Each number is 128 + 24 x the weight over its row's rms, rounded and kept within 0 to 255. Layers, rows and columns count from 0. Numbers have three digits each. The size before them is the row's rms in percent of the matrix's.

# layer 3 MLP down (transposed), 192x64, rms 0.121, rows 83-154, columns 0-63
103:115117144129124146172067111113091104098137148099114133108125143107160129089150161143114141126122148137143136160090054121139132120112160102112090127116110119109129130137157108159149112080124107
105:120123119057078112138113132150146113086130150139119139100155141101124113098109154145110074129172165118139134154116182136104183128161129115147128141156145143122149131143131102119128101110138114
097:128098147124175121088128125182151160162124107148132143101139151118153119184108161143132112180110122089128109113105108105175120125096131124077128137129168121126111092131099131143108128116127125
100:103133127144111125111159105131125136064122116131174134133073186137106115124166119130118132147135118151112175143154114169126116122106127132087123109125126115144136114135176161176142157171135115
098:137147169141160097119079125150088105125161178080147138149126111139160145163153124141116159137064160134119097115153119125102137132117169122109146127151148129140097128130132142113144100167139115
106:112126126118106101139155112122154167105126154118145095132149153092099163093084163095155106143126147145171131128162143074099128159125103156116122158153155117116096122108137130159156121123087122
105:107118151131190164130112116155134079072164124163149143153117131137134134084123143142118083130127088102157135148122138172134132127154144094111141107160130168168131117105114128106122118152137142
102:098153119128138144105137120118159158141081152106109102105133142119183156157117108104157124131141116159129131117144127128165134108077132164133112122108104115102126095167090150094110120192107114
103:144129144138115123092126138125098113111114136101129081105122109163141149157129152126124130176138119135128140087129146150118092103109114170136124147100185190149163094162122118150167118156133161
100:148125098180130096116151153175144121116151127152134162171117145155110156170136150147152082126111140125149128125134094182132114094143155138118150143119111097157109108162163121095158112130115111
092:134078141148131153113139156164147150098135112120144141173165164101146124145115156119077152129149143127117122129139142149063137133119130146125149196119172162113123140116169118135107117120124113
087:173100119088093135150137152134122101121093083158154116145143140105109125126119155139086155122177131086109087115077138074113103120131144126087122143109143126136131122124078125125134113148129141
104:128087135142085146143186156145101144173123145138176145108149101129169185123167146137115125110079125105133127115099141101143109126123122136106145116118154140104096164128100111144155109141110121
088:143144162163094157118120132109094117123128128120074101126135122084108160091137154121151144123115096127142108094099130134130130081129082196092119150111120144160141118116128131152134101165118152
096:118123157121116133126154186148165141096182093119164101067116117122143117113151152124146168152127115120097138118122109118155154139135120147126086132139149110150097127123094155116124110081090125
097:144102132165123095127119117104140101122133139113099123132104141114151086167124131105102084127083107084106077111093181147117148088150113124175164116153120127163095134127118125128147117119125132
101:131131142083164147147052153123125158116118165130101103147138139151089103089114099104133101088151109151153122144119152088119123172143154153112119082126156125117144103135130131113124134101114128
111:122095143103141104125157127063127138147163131172142107078133126128161122124148142149114104141100131106151132143100133178140119088151125167132128168126178151156138113169114159123151138107138148
111:139099162121121092166161100124141115152156160111124132112131160123171122115098137104155121144110094147104090146104182120135086153155124132123099150118105160111105147178149135099154122093129127
098:138105134079086130150144098065117094147109082124123119142090110146093092114132111178118098126081106130144150105151155139089154156096115097141108137143134124125116135122126138114141135093134127
099:129148119154129111123123118106092099146130137133114176158122109106122135074164092149116111138163135123100103165158110115125097137087179108096091105087160137161123127123157119157121147134100151
116:156116095131094105135123121129082117147101122134122154135137128135105110098140153134133168134105139157094109170135125119115118127108132102125039174136147131164129116094138095157155142089133152
103:134111128147090117122089133129102120130119157124141101121093143133131151157137157115134110159111128112164107173112130101168151108151128113133071160115137142147169129070140131099151132097185153
108:114124071183140152133143133142124144115179104113100112103123110113158133113105118131103103106147123117112107143128136189123145155173074164163165154127132122124144129132167127095120134110150125
090:109172126078122143091114165149154137103133095149147145163128145120110148123137157107144150132129109162135160121096100137124144135112102089156172115114100136126130114084108149113091090079114149
093:112159131127113142120131107084105127135116106145120111088108122124071120106148122126126154103101145158196165087102134147123141102177122140105140117103156077112132123101108146109153148146099141
106:130148112072108097160112127127166071151085139125162146150155102159120112156136130141131126147146067137151116127130122092132111124143150132137106140131072113083140108108134157103136137151154119
095:118146153095098131143175078153179121132134134110168138139151133123176145150094150173138151113095132150098136143107124122118111177120144117127155173121146119092098152129131115129118129079121134
110:158105140092143141179133147154150159132124125140138125131176179087141096124143120131102155132108142116143092123158121086137099129161156136148166128127101108133111127138155123113153078094097162
089:120120100077126133111111142097128135132118112182125144124138130189096151136135130136165104179138108110153079106177149143101091160121135136088142148093127106155130141100112146119123148113144126
091:113090149106160116120121136164094131096147096105117090160160126132174162082105108122093111135160135143108109111152139112105100146105090120130168140141130080131153110130149161171119127135112115
098:187109128113171075147100145131138124107140114115151115132147087109099114108101168128140089160101114098091136138107148101110124124138178128146104169126135109116094093138125142107155125096129134
102:099134143086115140158148154116145087160088118104159072122103124132079120140137108127092160132113115130133156119141112122106161129120083110075169142139124120105129112101150151153139129151125088
094:138122123141131129089142130091128129124109143071109167123158112138114187123141110165114097152095133133122105109142115128098113113126109063155136111110132105109128149154163126172139128131167178
101:143101097143112129115136101154140161149084125141124124158084141134137104140115126137160121125183121117136129166090134066096160155143092177131103121115094116122132123132102133123110179120132161
119:153130101137125118108136125119127083129164122115084140148083120126093123044131123148145081116137109113128117119131135139139138123128109118084070122127139132167115149096115124152146147094103168
103:110139080129140147119135135140147140115105117118108128139124137146176132170110111168108172133134153110103135146164128157103090098111095163138185128150109077153161138110096149140102122128164117
101:134153121123084133117149125163152091134129107164136166149125143101095145137131095115131154091131128100080164138126154105082106091098118128143086109116164142139138153114138133104095145145158172
099:123140141156181106121140106155132133117077121097100152119096085125136099152151119104193095155128133138114111140099126116131103137121116113145129139114143149161073095142124106121143139188146134
114:130150087143112137148092113103141108107157104122124155153130135099097177134131127105136158133128142113151194069155148130135120085128164095109113120123165124173147146136139125155152129157154133
098:116119152148138113106114143123156154143166112113177127138146154102141120103136116154099148157104142144117122179042126130136122126126107177185160116128132122118091134135126111136118086128143142
090:118107138172168107136115140135084107095144116135136158125117154126171151127106069170113145141121147097186112124134117119112131109085097126128114137122115134134107147106117149114086110131100071
111:136094133098084140153103166118141116129124128134117130115146113122132137105154141123107116179115173094179105135165132135133098125180120133126145154184146105107092132161126120117157144176130154
107:134130127124094186147135121124166127111149102137142108111141109117164122110125076127122120160107159108148097139130076136145144127155097163165134155110130139167127115127085142117128119073080152
105:137141095140135167148137102145152146148155089127123091130140123122087100128113091086119133123124098147131101100106111183160171119103145131103143096098138143139109130084148107138102140085139168
097:146098147142123115102138128153168132117102149141128128099128145153146115132128121101133184133056127133154160192096137158117109119139100095149136123118133129166071097137119119120131095100136143
100:142071118128142155110127134147101141114118159154175135105126156142106126093121083120113134160130156146160123106166150118131140149124146149131126109141134130088139073149077142124148073120113087
097:122181129146135126150113100119096122102118142127106136152126177106166099145119126142140163125212105152147162139142126165126123123072137120153151113140118149142088140085116137131138141154140130
105:118145134166114084152150123178148117127125139107153166113137152116098167098110150134139104094098105105154116158110092124116144118124130111149076137188128113118151107124134091090153095126124113
097:133174168073135146153158136105089095136118135136114138069127159093101157140148121137149120138101136122117154137135124142165129106156106107113136115134132101099167093118104154131165133176121148
098:156086169132155091112092131146115101102142153103125117143101148129118133157113144164111155145122069139148075126143122081149153150163131109131118129116122096135120111117169147161136130120081109
103:134147117147127116133121103080157087098100155177122119132132131202147086110138134140127146137120130126128112162085155131153107113134132102117112091089130089153142151099120083124121155110138148
088:130133163117095125143076151099127110102142134130114140176190138090128118096150131107129156119127127135115109128134069094155110149122120077102135112091129160094150097123127088127126115121149137
108:103126144152098098143103160133173151141123122150138129130120150162106100147090161133133137118122158132075151140132120067134093126139138103131141148112110154126102069117119153116176162144162123
103:106124127154111127123135162133121107109129130152158147138134125142141148108148163105137090124112143142120119120147097145132133134175147171109202152094116136138081116120134112049137102093154130
098:120111128125085171095139086103125148145151100158136114134108124122136138085150161127173118115183117124145092053114145120141122101137163096120118154123130164141110138147154128148139134115120158
100:133120118162133112099162159119112116136125130131104168119103122148112135084160166177132123136144095078149146155120163097089143132151124145121075082137116105159144134108127139105137146165144096
101:109110141109151152115106142116085131118174160100134145180203140106112154153124147129106108144119155099141151132147115154161123115102150157116166159126127094110139154132132136155167112101117140
095:101115167135135133106060155141105096108135107091101162143121131139152126150125078140105156145132150124132122113121078123084138139108099157113099129113114086130128108123194135141104137132108127
098:095138139146164130146127122080136089125139146141109139121111135165172118101188128138098128125113114104162138129122128145121120119119144093133153078158153102150089099146133113184148110118088099
100:114124147125100121175122165145133081148074105092133143140141116129154132162165134116121136140136089126141150110149080107186125089161131108113113110120122110176121149146123133132150119085101140
099:128114145079086162103080122156149124169127083091168151135145143104140133126097128119132084103146145158102116144102123108128127101124092127115106169096123134143115081130158114102152141140109140
086:123112118163123165162119126138095130126160105128143152132054104130126135124103131124111136136106153164078153135104109093130133085090149134103070141116154096149135133130123156082117113110118142
104:143114126169150116119155151113117136155084133139106096172141155091167083119183110115117136103140159117161119126179082119123144125130124124153155147130114096113106137128097124078147119120115106
102:088151149089183099148139142138135165130155177127102139147122144127149162114102125139074119094120109128137138138129108181143149106107088131120115107130119090071136150137125143119141096142146119
088:096118140114136142086100073164099169101136145110105144116139169126123127145136069124127141152138132155133153102117118126110139134092086116105167088171143137160098128111132151160106120127139107
099:103155115128130111141124160114114130162123126149133093140078122137133140167112128103165155146135140121130129090131109112147117154103151098121108160203151109142170123131154070108112131158162104
100:100145112107114130122058129100134083138081081082150107129103129114114126140121098133125089152130149087146109142127134112127118082117103136102121118144094117114135157126092153148082116133145104
096:115145120068139155133125155137131081130109121116131162156105143140179091120129131093136138155077106106125176159120099139133129146159131146150111148104124116162103133114141083145116134169164145
100:170137144104148119117114135107135106135111141133128154127106117154137111140153124069138110097115075120138163115122123109173126079127154146154117126137160182146185109132111084161139129147099130
102:153168113118069095141171164092163117119102138150108153153095141164114118109073109112135135110127091110130124151101119132109123139134118123127092139147161120173144141123166102126107139146162114
096:125135134113135092127104154174136151176149118136151141134150136124109100174144139091090141119165130128168120143143094135112136154118111135126129079128127110182136095078141124111150118151115183
# layer 3 MLP gate, 192x64, rms 0.239, rows 84-154, columns 0-63
099:150138115095118132122116118174093131093119149116116104155113087118125089114165132118168113130126198130151129088181111118151130118136156144101126094151151086136150150149131098104118100116126120
099:120164137134138150129163111112132117163115148166102106172099147146128140093119098139096110109114125123139051129129133092157123158152156111135154156127126100102144105129100076091104147140130124
100:136159077134119152144148135083133125176128126119102108131154133121143137132131140162108154138103141167115133110128124078150159166111163096145139108108104137129120119172086150147116148089177099
088:100080151133115185123158138147096185155140133146140158131116147128115138119118130133144083093103107135144097118152199103121091132146132109166146096150127100139119120138112137139154128134159136
107:107128151080104135137123105142127147148093116176176118140138124105133129112154121134132155069134141121122129095100118080077155105120116105079121162115132130157157107126109143175115128154134147
083:098139143105115104156115149117108132144100096142152134152127120139110162100137185127130165125139133115166131111140121126180167125128141133103066147122110161111098129129147134155109109099148195
111:080110134103087115132130127091145134141064137152109144111132123161119160140108122146164136147146087120098169156136146102137106130074123097098164122117158122117124110123155121114108128171098145
096:114140154119111159111114119090132106113105166145135162114133158120094098163115104108127098148108115087118127100119153124119132108129128068129115112100132161114168152104074137150107144160142076
103:147157129123086130127120139127166128125131152094111130118124149079114113121098137155142114144131134153108160131110126065167093164076126097133090113115105113148179125115092140085151125114147112
102:110145156138094142091108086093115091135149150098111109070167138127153123116092134117181133159113127108124121101124107129090136120101121092143113101157136123143131125135135167102100108080111114
100:088136162141104110101170150125128110121145154103180099099139142136095140138147143124141149128126140092173114151109154163111125137108125129124162146124112151185123136109122116150174187164131127
107:136107134132156087159156094122153139142104109116101152130119117155134170077111112124096146152133099132120109079121085142155197132170101130120152138151146106135140104144151114132089132119110119
100:094110176154132112084122146100185108111121146157158104129096116171101113119167125113129163098098158137139138176134110121152103123144097130104119139164152116092089148140131126125097126123136114
100:126095158098118115085142075121080165157107159129129170100133098117136147091147122131098150124157104096119120123121160144109119136133103103122153117146149127112156108163172113100134154160154105
092:136127117137158145133188144137144137142137146125117147125105097161149131165145160095128150147084129099120151132105153125135073108171122147140102098128099165163093111147108166125144077116120138
107:071107089138144120105129096133170071128136114147137111117115122119155152146148129162159127091100167108115146118140158082178127134140160115145132120117145109150146107124144164175128139127156124
101:124132144139118116163128102138097114143130143160149146135083123118157135161158093157138110098174110114137102142131138124136066114153126101141161170101148170124152160092175154118137117123146105
108:109149134169116140122127097106134138115135178144147142117090125122138123155078146094130113095105118091130170165088158123105077090155151129122110172124146105169130129130137148158128104098132135
098:126160145116145115147113108122126088125090150162151127114157141088123140116129148113124097086142147121155116129177066102149113128166096101121139096117132154152138098130125084151154083144147104
091:153108126110146114177107141103149127117107159117173098166091141111151105143155096135114151140121177158142096165157130128129141112156186131136119133100090127151129105151172142124111130131154101
097:085154108155117145110112138134112121140098178162124126089103094109152157140170101121120126111126092138155141115172127134092107111168136114119163121157117179101089120145114125115110102160127101
106:183093139134096139097161129130114139078117139112141102104084122130110149164116116102114147100095142117146127163204107093154113144126120150110104142153117151122140122114107133099124117165142112
108:144118135147081148099154087143175138086168119140126107131092144103136124128092132114109103109122105110112114123102094126115134132128120078084143118090155128140126131140095112152184152175126119
085:158083122146078109155147165120136155124149100149152071153129115118149116136091130135131141132100142147109073143132120120156138126108160130123149154145148109135130147055138148147157125161128150
101:125112098107114116056102154096124168164100136135130139140137172123107138068123146139156138090128133120115173118090124156107126147166162127119141149123142097166128120135140153098149118110143133
100:094147100117116112123118136104140145179174123140143109118133125132107163085167108127113105142108097137138130094141117168169106110130095146119149150120149095113113059129167093130120140137163110
098:113161125165124118149104109118141126139130132116120082133100183130093117139155086136165120119119105130158144158081129145143116143132124130153077107136074114135122150125158176148149115106113080
099:107120121131175103097149132109144114123083186145108137129124120114143097187118132123116184112121117159102137137082121115104144108138146134146117162156146098172162139130154146118161161125143128
104:114144082136117138153116103133129112116101145107088162129125099117134101123177093150160153126133156145129119095145090093126154153146089150153152076112117140171142126141126164109126148124152078
098:158123170108121098142145147126085101085129141134117124138103149143151098145146139136145131105140179147167135120142111107132108150142156126104077103136111134163099161087184138113117083118105125
095:157160114152135115138133102131116065082133136126137132142132170064103108110140166173132111136134153120135122153133113127170103118146117108102123115076170177148124119133164117134118108126131143
113:085087118123133136111117144102140119060092133165113162130153073136147146156124115135112091077114134121103126113140119126129087093120130128092122153138105177102160136144101112129146131151131118
096:143134117137140080130152137135091115118152131089140062102099099124107173156121148115084132148125122143137128128137093118125099115106083131096136124101101141109154109155135124146094170119115180
092:142184130099101093162117124148124136131125118119113123150107158117126104131101112177085113063185148159111102113107169101142136127155158131149112121126126129142128138106145140109153127084110151
089:080158084110154106152151133152137170117155146099156115115094115121112142141125130119148171144078123172123131125133106121126144090095149115091141115148102155092135145132124123159122104190127130
088:138166108151126163136131154095164129152140114121125103090151098140180112085124137106160112171110096144139091092151113102163159116130137133127158127139112157125106128153104130126144102107147184
108:101120127154111091091142122091125078099088090134150142085097113114122119147114126121083123185110123091112163109123122115137101117129125121141116098152154134161168136160137161146139113138166134
101:143113120145152131145135129103119115123101161130102172170100113110141134156156135124143110124120103104132101183109190155165143129146131087122157131148070137128154131136164139101126123105161091
089:112165101102089112152102119136120137133161106118120122147126100109140197158138134093141141103136126160109133073185155107158141089092130115116107129109146139112099140123153144136175123141131129
098:111129097110089105105104161155141135127172150132102116128119138175104141105132130115132075107129154195117107105110116132144155099103129120075134153123137142085108163155138151120106147128108112
099:114164121092126136127108120158125123143124102156100124132086077132149133094102084154107157101161107146107114106153107133128161124162162146099105148191101098083140113127108146127121135125143141
118:123129132160150092137127109163129132129144120118136099108124118162095107094109109145151154110146104115083093120109084162074087164159154115125134138133145084103110131130103153126117150147077147
113:141144096103130169137151128171123154132085145158127084127113074154150116119118159155155154088119105148126130105128105122139134100122143098127160137177137141081135118145148138153113120174105100
083:078110149086095140084135130091057144130071154128104124107126109106133150070148113130166113104136148148150145131114127117127123143133104149145113146150127092105115142169130136140125126113134151
099:141143144171164082099118089108135143149143165152107107092109078132114129133142099090072100121108128114119156151111113140151121094130147117145112119130172107102105115153140100143122108149089136
098:122107124134114114125135146169114129162144113113128124137159111070108143131126081146154121115142091145093114130114160159131132125156164122124163104089122108127128114123130146164179190087164109
094:103129121147112127157112107129141189150136148128156139109161136106109124119114069160116089195121132117101125106113143144108088092152114132144114143140148115108149116107180135125115132102165156
108:126185147158117120124092146121161127152088162143145149137110132159165118132141154083125097120132138103140152139125062115158136120155148114153123151148111143145132128131145112135184069136144121
096:169126129111113107134123127139140148129130162106125147137090096127116146129138147209103145150119131144127151169128112122095132164103163120135156106164146102147108153118163117136127053104132113
108:202139140108129168151095135113128144165123130119133110135125069126148135110174118144147181156130146098131133139122153132100152162166154133123145117134092080132150121164119099107133140135140125
105:127147143163135146137107118126129115085140130130153147164111141125157121142090136154134129087098176161076120100119124088139080167170153124136147136132129137183125152115109135168131148094144116
101:117128142157128098152045105137120114097168112106094111084144124118064141145101143119133137125154105132104119140088115127101146122145108111093138133136101121128111109125154136172099151139118152
100:151128141095173107121152099091145081127116174087171154121158118070125096100123135152126101112172132143123143123113130106179126134112148139145120150115123130156170147133147125127115106161116133
113:118113100109124117138100097102154125084133120137139128157179071174107133110113144152159112159077085152156100122112114165132100119134121092125142108107108092125124158149114150139155120134103141
108:117105143127145148098122150135154124127141167122101161106130104097097135112072113099180130118090085160151141101153147120124147164144106115144138117074124151104146123125138132126081163160111145
094:106136134159147113152124152128119148110164130120138051142134123105115181088092111081176112068092138128122163120142112123123140152135138100136157115139155147130105137145143116121163134112120122
101:104140132072135115087108134113171124145164177146098114132132133116135167119138165180143157094073141129114121100135122108119142137129114162118119096084132110128139132127088143110150117162154143
113:105136102131121141169145135142155152131139159153086119134076147131141126133088152134101124119127132159117107100110174149141123149115138123097127121085072142151075179161155127152152110114141134
098:150155102173148083113142109173155121119151110093119145108118145132093106144139120090132131160105108192101122118092152111138103125164150119160178133148101128105095148124145145133117098130118126
102:153146141134097091134143167120143136135126132169130128098127139109141143104128129125143128124101160177148135140171097105184162111104125123100097116144088118152075149130113182092134139095136120
100:112147112120091164143101150152109104141118127110101120151086066074141141156078164121148097109126137137096145148117137129130094144134147149103125142160145101149140152112153166126135099141159107
101:097178144130099113139131152113128110122146100156117127124116118085061144156095173115152154077099150156126142129076114139139112115118107122098108125139141121107137178113136141129133143091135098
090:130111087120128119135130129129133103095155154113139129126093147163092102171131091125120135085114151096114153137177109108156153125152154104111117114098146110119129163141148153091097123150137059
092:156159117118169133131096123134142020122125178140169151137117110124137120135128129115136182105134146113132141146116128122142121157113158128132157151129139116107139127100119097125104178113136127
096:120127116137106105128145136114160141101144129126087118186104136131160116163114141137171096095139103121129170147132133099123145085145074156124125146182099137133104073134131148140157113149131110
105:113127145152113119139114155173134159105125138133154127088160094106092124093173149111145108103123101139149136111158103103136116130144143118117097131093160095121117170154102151131105146171169171
106:163146131162122140148100066110158120087103152145078131108128104109132128138096096139147143167139125108090152105103171118119154123138172105136137154117117169149126117106144155103128134123091109
098:128108152208131141127143129085133069121118135113188117098109122087144112103110134160140123131167153148107113165115162114156103123161092121127121108138129119135145127132132125148157159142113144
100:115144124143139151144092137094142135127096144151106125131163097108140122069129137142141085121120154167152111150125101130137142114173106127094112142117121085141096178131113161099074120089125143
091:106133121131112162171159128146155142106162175105103134116106150146123128170087124144120105125112156129141129134140157135142101120188109144153117071148104147177135146143129176110157105124138120
099:133151115166102112137100091163118130113121112112153111136124103178096102085109123138111163158128120120121105115143078155107117137111118061119171106154148146149126167077137144118130118133139132
# layer 3 MLP up, 192x64, rms 0.237, rows 84-154, columns 0-63
098:193116143151137132086162147155115111155101137151110158177161135101144084124119136117135168130127129092120119116140104131160094160124129117138083177104130106144126132099128123116137108167102144
100:107127180097103134106145134102128123108124136144114120158155115110130134070120152105119104124102107155143103152139123147144119092143104114182109114127144095123096114156088076069131134120121160
100:145126152132149106145097151132158115117126104112152095095133172167129115152152139136169130127158161123131125196123119202157130116090137121110146115161122140136150156158140121135098157112116113
090:108110152157114160142140112163113159158115116149117158137095140133110107118101134134167097122174090102109196120126126130163096119146126163147131094152124111105173145109101093140151149138112138
101:110118160150158098101140135124113124131151151167133149081110151103126108129143130159129104110141157101103163126118127186134157117115101124161111147098111152087108177103163140110170146133147157
087:128130158114127085111110138165125156116118116135118089159121117156104139137142140077160127135121135174118100080170108155130139098106159159120149177118115163126123159152151109108094155132132167
107:086119137103137145140090105122144127105090166176101130126145135171116113150100092116155125159139090132103137133110118112155123112111132084089158108138112141163178119129096101094121113164113120
105:154176134141121127117099092092090123121116114122118131148139152166108151107157114124145168124126147106101150088082156098067130143165135154133150122145169169148128107148118130124114114137102157
100:076117148143122104123098137124158072126127093153141170133168117137075139132105130115140092114125130117131142146095127156100160134136110124103146129178116077120098117114147118104156129085100130
095:104138083147124098136110130107112083095152084126137115120127135149100115115127183120120151179087123151094140110084122130077139140120126133104157139120167157111085139098142125151118147106129107
105:107126141165139121115145178151142141129119166110143152090146125118136102142098127109169105152124123180124116157127129127126109140124091100193110132103151177118147141115129106159162160168104136
108:111121116086127101143098103129131073099123147125123129076105131114156104166117115150107155158137086134162106140150127149161128132122091090156129129114087148154164112137113091093138133102130094
092:105120131129172139103120094159196105124131169126141153108110152169105113095147106130136166137104166102127131154157097135148113119083141115154173104126141123093132149123110128128174120122123144
091:116092141166112124083143101158102126139149099121124148080128100105161099147186148084151133127167099101144139112131122147133091128147113093139090100127098139111160170135141113117152124141131120
092:130156082120154142158103123095118174177122134095105135086120092171145145100163147132127128162114153140069148122135142089127156146085115150142112090103119139115125125136125150132148143151121112
101:109153112143162180144079129142118138136138117094113131134135131117115155129082168104163125124148100107098097113146200086128155120146130129101118127140140126093125143145167100121161103129154110
103:136097123127137141097110137103153125128120128114155116133183150124118088080120136123095147174090123150090112116133109122095126119088121153128100105121178126083150132143098086089137142171129135
114:161108098092122131140085166148141127146095053124105112127136112110099143156112127099108141131106111130141145145159099122142143160134147121109118109083125152074152134111102128141094175106127132
099:145109148147122124113152142106129132136139093105106168161108118184119168133147095120117166119156138127103129131139096162122161142106087159076148127138093114119082160115155160137108168111125134
090:138092116110118133119176151127128155112148091159127113154120104120143114067103126117142116116104106117144089126086151109151119174136161159137158137178173103104098155125119138115109163138119146
090:156111170114127128148127142126132076128128118153158163147126177145166103133112157188098159129140123084131109153104110134154161152096131127121149118151119130131120150118137142079139091113155164
108:144120136094149141106132131076129098127127083101114137109075123102143122135125133141118117148114120117118125135143181121144095158121164144156112113106154100182125054153150109125146091119129107
099:159112125125088104141143102165140110122175163127110117115113153073134125150124117117096113123134119143146108134086128098149103137151177123090127110104118142132125142099107121170138122168133057
087:136064138147097108092177113124074149101195136115123131114093119122165137119117097142120116124143145130133096148124124114102113139145109119150110127129169081150138126159158143148160152122127134
095:127122091119150154166115124169148105128145124102163105122118115087148113147159083140121125118129137135068074119151108098137187118091113132123140125108124184118151127106100122123128166132137135
102:114062162117123150113174136117115171123157123143097083159117152096125121147158129116160141099103157111131111126122109143135131118142155109174114115126139130154112152096120133167128136145146191
101:104156171151121136136139128121092151119099131154133141160126093155113126088110135132103182135151129137150127068125111130120138069116116127107177152120188175144120119117128123121132118134135165
106:146132143169156091122137079155124133143144171143139138114127156139109136097112101115116120155108116166111070159146087140111156138157125107138111123089129155151156136101080137137141080106116112
108:092109159150116078136120146149103148126162130112134088080129126149129132123119104102115079104103170137142167130112088119170116134141102095125127125114105101115109178122156168114148158107121125
086:134127140129086118164162179129112126119126167163133134148110152145136133128123149150129139137140127126118113119126152135136120128105179150104107158087062142129143094130189142076121091106097131
098:141117120144127106166111097139114141114108138115133117133103138124148115147116143136151100129117117147144181059128156108138092099098156169096169166093151108134148112160164131147122091148151159
112:131146106146137120145133162170097141129152154094131124152112130097147126119160103111149125093102144154173089154145157140133121153139144104097130104098144108113138166133132205162122167108123112
091:121133142131085117104123161133121135143101135132128134142142082134139097113071112083137124084133128132120115138183123130118156201166132143116133117123166122114109162132097174128127087117124104
096:134133122112070108155114106135186164100136138114135170102112125144163120154112136135094137113150123132124103098138150163090172112099130106102134149132173112145108125151148145158181109126118143
091:131117128136128118129136130148066121123092129143149156132132160178096101103151148153104120095154157142127149154122146111131133120106122136139100139114130124140074114161144130155073136052136149
104:150121156093124102141128112172124110146123134154134147155146108172140070126180171124142137158106120096126165109141135143108114152126160173109129163088143116143143137129112135122142080155094130
103:153139127124158156096130143144160121170110141102108086130115086139135116158122108104156129087138180175165125106130138150107137106138129153116116142152124094106167119135114156090078128151097142
104:144092131128146154137126152082137077122116133132120071134139176126105109141077144156089166100131124145121137135123114156151090103113152110141115125118121113087151186095129118127101142137129155
099:124109151142098104163125181156140162136131110171169128131074105109130105124123139108156138163109134099096135182129108122128108164115114108130134128121124143123135131113102052137111139094116114
098:110124115128090138102143141162148148118150129144094134121122113140082149130088149104172063097150151148161120121104158134120123096085120079149111155113129116108120139136081139152134159153106128
101:107161128111086156091141134177126102131147150120132137155096115124107108120091100139135100134118128115149132147163074151068145131131136160122114138165139102123170120159081162108145131103115140
104:135166103135156137127135114157085106152138139114122127157122112082135106170158150110113131115118105106160179161118133130168103140109153121130130134128160104174150112117162144095115109096181156
104:154083115137163113128108114140102122121094126133127105148088101179099112114092144138136141127153092153081122122162125119126131125121146105097147106068124114075143138171151149133100146153121151
107:120128145143109099190131152125161105109153101120145098089151113151156101132146145121153114136111132131111141080115139127103145089152125095160186092128122082122112096111105147165111118127109136
106:063105131098131114160123153104097116132168134112123122143175139136104139149155117154137119110164110093138099150182109192090136153152115122123141138154115117130132156111125100144122102092128119
099:142140160105107091106128120137131153124153104107106092132130084075163119143144150130093132096122113105071136127097119118158111060101148102135147115131128149133093121108137100111109154093131138
086:139142125124136155151146145166096190134121109125135123119123120158094127084165093159103146135118124118127114056157138161113143152168115134097147148154154129095134108093134135130154137103114160
109:154109137076143122126065131122141090120165151150175135076143101114139147136141071148140133175117158120148114098130120111106151100132122121146130094149153146104096098116136115127122139129115157
104:130154106109132105093099130145129113090154088093131109142126113130123127144129098117156129133126118149097180127133186144162129146162126161067096156094136126117147141118124135165141142177161128
103:120123119139142134107162120090127133150138105147108119104130104151116127179099102125127122161143119089128162106086171159105145127162195117115141078108133140167141103145161160116155139128111138
103:141159089080100115172134139134135132087190121135146145093104108070133144165152153132093146126165085127120133110150158133129129121136137133132112145124126125143125100117121106112168129082115095
100:133140071121157117115145109108101062145120110117140151120109114143124125149127150145089098157157116152115131105083115105125143106154129137158154139127163174136096114134121171089115133084107108
104:167102089166129148158135111109117116100189081146102146108113152128123147143083149121132104106093141161089136107121134095111169123124135116127147136105114159131088112118093145122148142148089122
101:119124128121112114131165117105138153191131096160163114153104063112116160116135110115139109165105144126140129077100122156103109129108076145149126121148123098138136122135134089111095129086110137
102:109121103116163127187111140115138075124148120113107092131139126158132095146071131122124099141146165171091146164135139104123109131151079135103149112093111149098149109139145127150159126125138152
098:117094113079137152128169111092130160102130127129152082158129116089123154120141064140098116076121151130076139095154140143172123138128141120153132100132120119105110169137144135135124123136146138
104:163138118115156110151153114159125112136131123136152126121140150143112100111143138113097172107185121099148133174146091099139153128168130112130130170149143109120155145160099079107082112110126089
099:122127117160129133138166111146127156127134125188136121090080121108101136138177174108118097148149088131106163127100166107110098136153120126145144154132141120118095163118138104107134127125190133
091:144095125079090101133131148137161153137166097120167165147093119136091132153125114119137121148207139123098156166105117132141110137140150103126111157109131140087105157124161144120134130135150132
100:103166122165182100111142084077125122140148128135113146076147124160167129132100151148162104164134147122133134143154133129157139146131125135129115088162106120122176123111108135150090141149141100
099:125121159096128130142136148117104103127118117130143136142131097164165099127178151133140104120155157162094098140105077173103092162133137111131136156175142096157081123116129124104130167135128107
111:110158093175094160168152138145175119112114127156129139119126119132145115156102158127197129107113136151141125109146145108190118137105108109117137133123085102141119151088138105132153111103120102
105:117145138124113159159116113139152144166140146108114124141144077130177117095132143114153127127092151182175136117132118118155139113131136144156121118149063141108113142117107113097065096125121103
101:079109150098119100099133149149103126126144148126095118095120139121150164083079131188127138125125133141135122130143126130122168101094097163088118108145126143154121113122105127112179072132132122
093:150133149140169143129144151096122131098096090126131153135085111136151137115119121109117155138140111099120169127086151080136123124197155132131133146156124172112119119124143091114163087161116158
103:116152137095145179132129091144158129133115160105128152146149121162156127078109126177108151158123114129090148134127152105103164073164124149139118095152130149124105106133127137121154096111101091
115:107122169150142094136099097130114095117135142127117105117142112164154174127092140121155132134069134166111155176162139135115126128086061119146157129133153161135115109128111136124143119141108099
094:135154164117150163125109095146109137139108143156129127110130150139148130161128114139128115079147123142132067088133120097179138167152159078123133105115152125119137118109133092145146099091119077
101:139110121108104161134160155141123123144099079147082108099125117094108126166135155096172142159151185140149107090122127133140114151118124115118128132142091123129161139122156192125161135109131143
094:137107126118136084126155156121144121118119075118184155144127088098115141136144168101113098131112099146123119139123096139137125161157131114149119128082134133133102134082089071156107137105137091
097:083108138114112109065129114121108115148118143143167119101120107128139137161161131087125129142116129109118137103126105182119132114137101147136107082173130165143136108074152105095103121134161157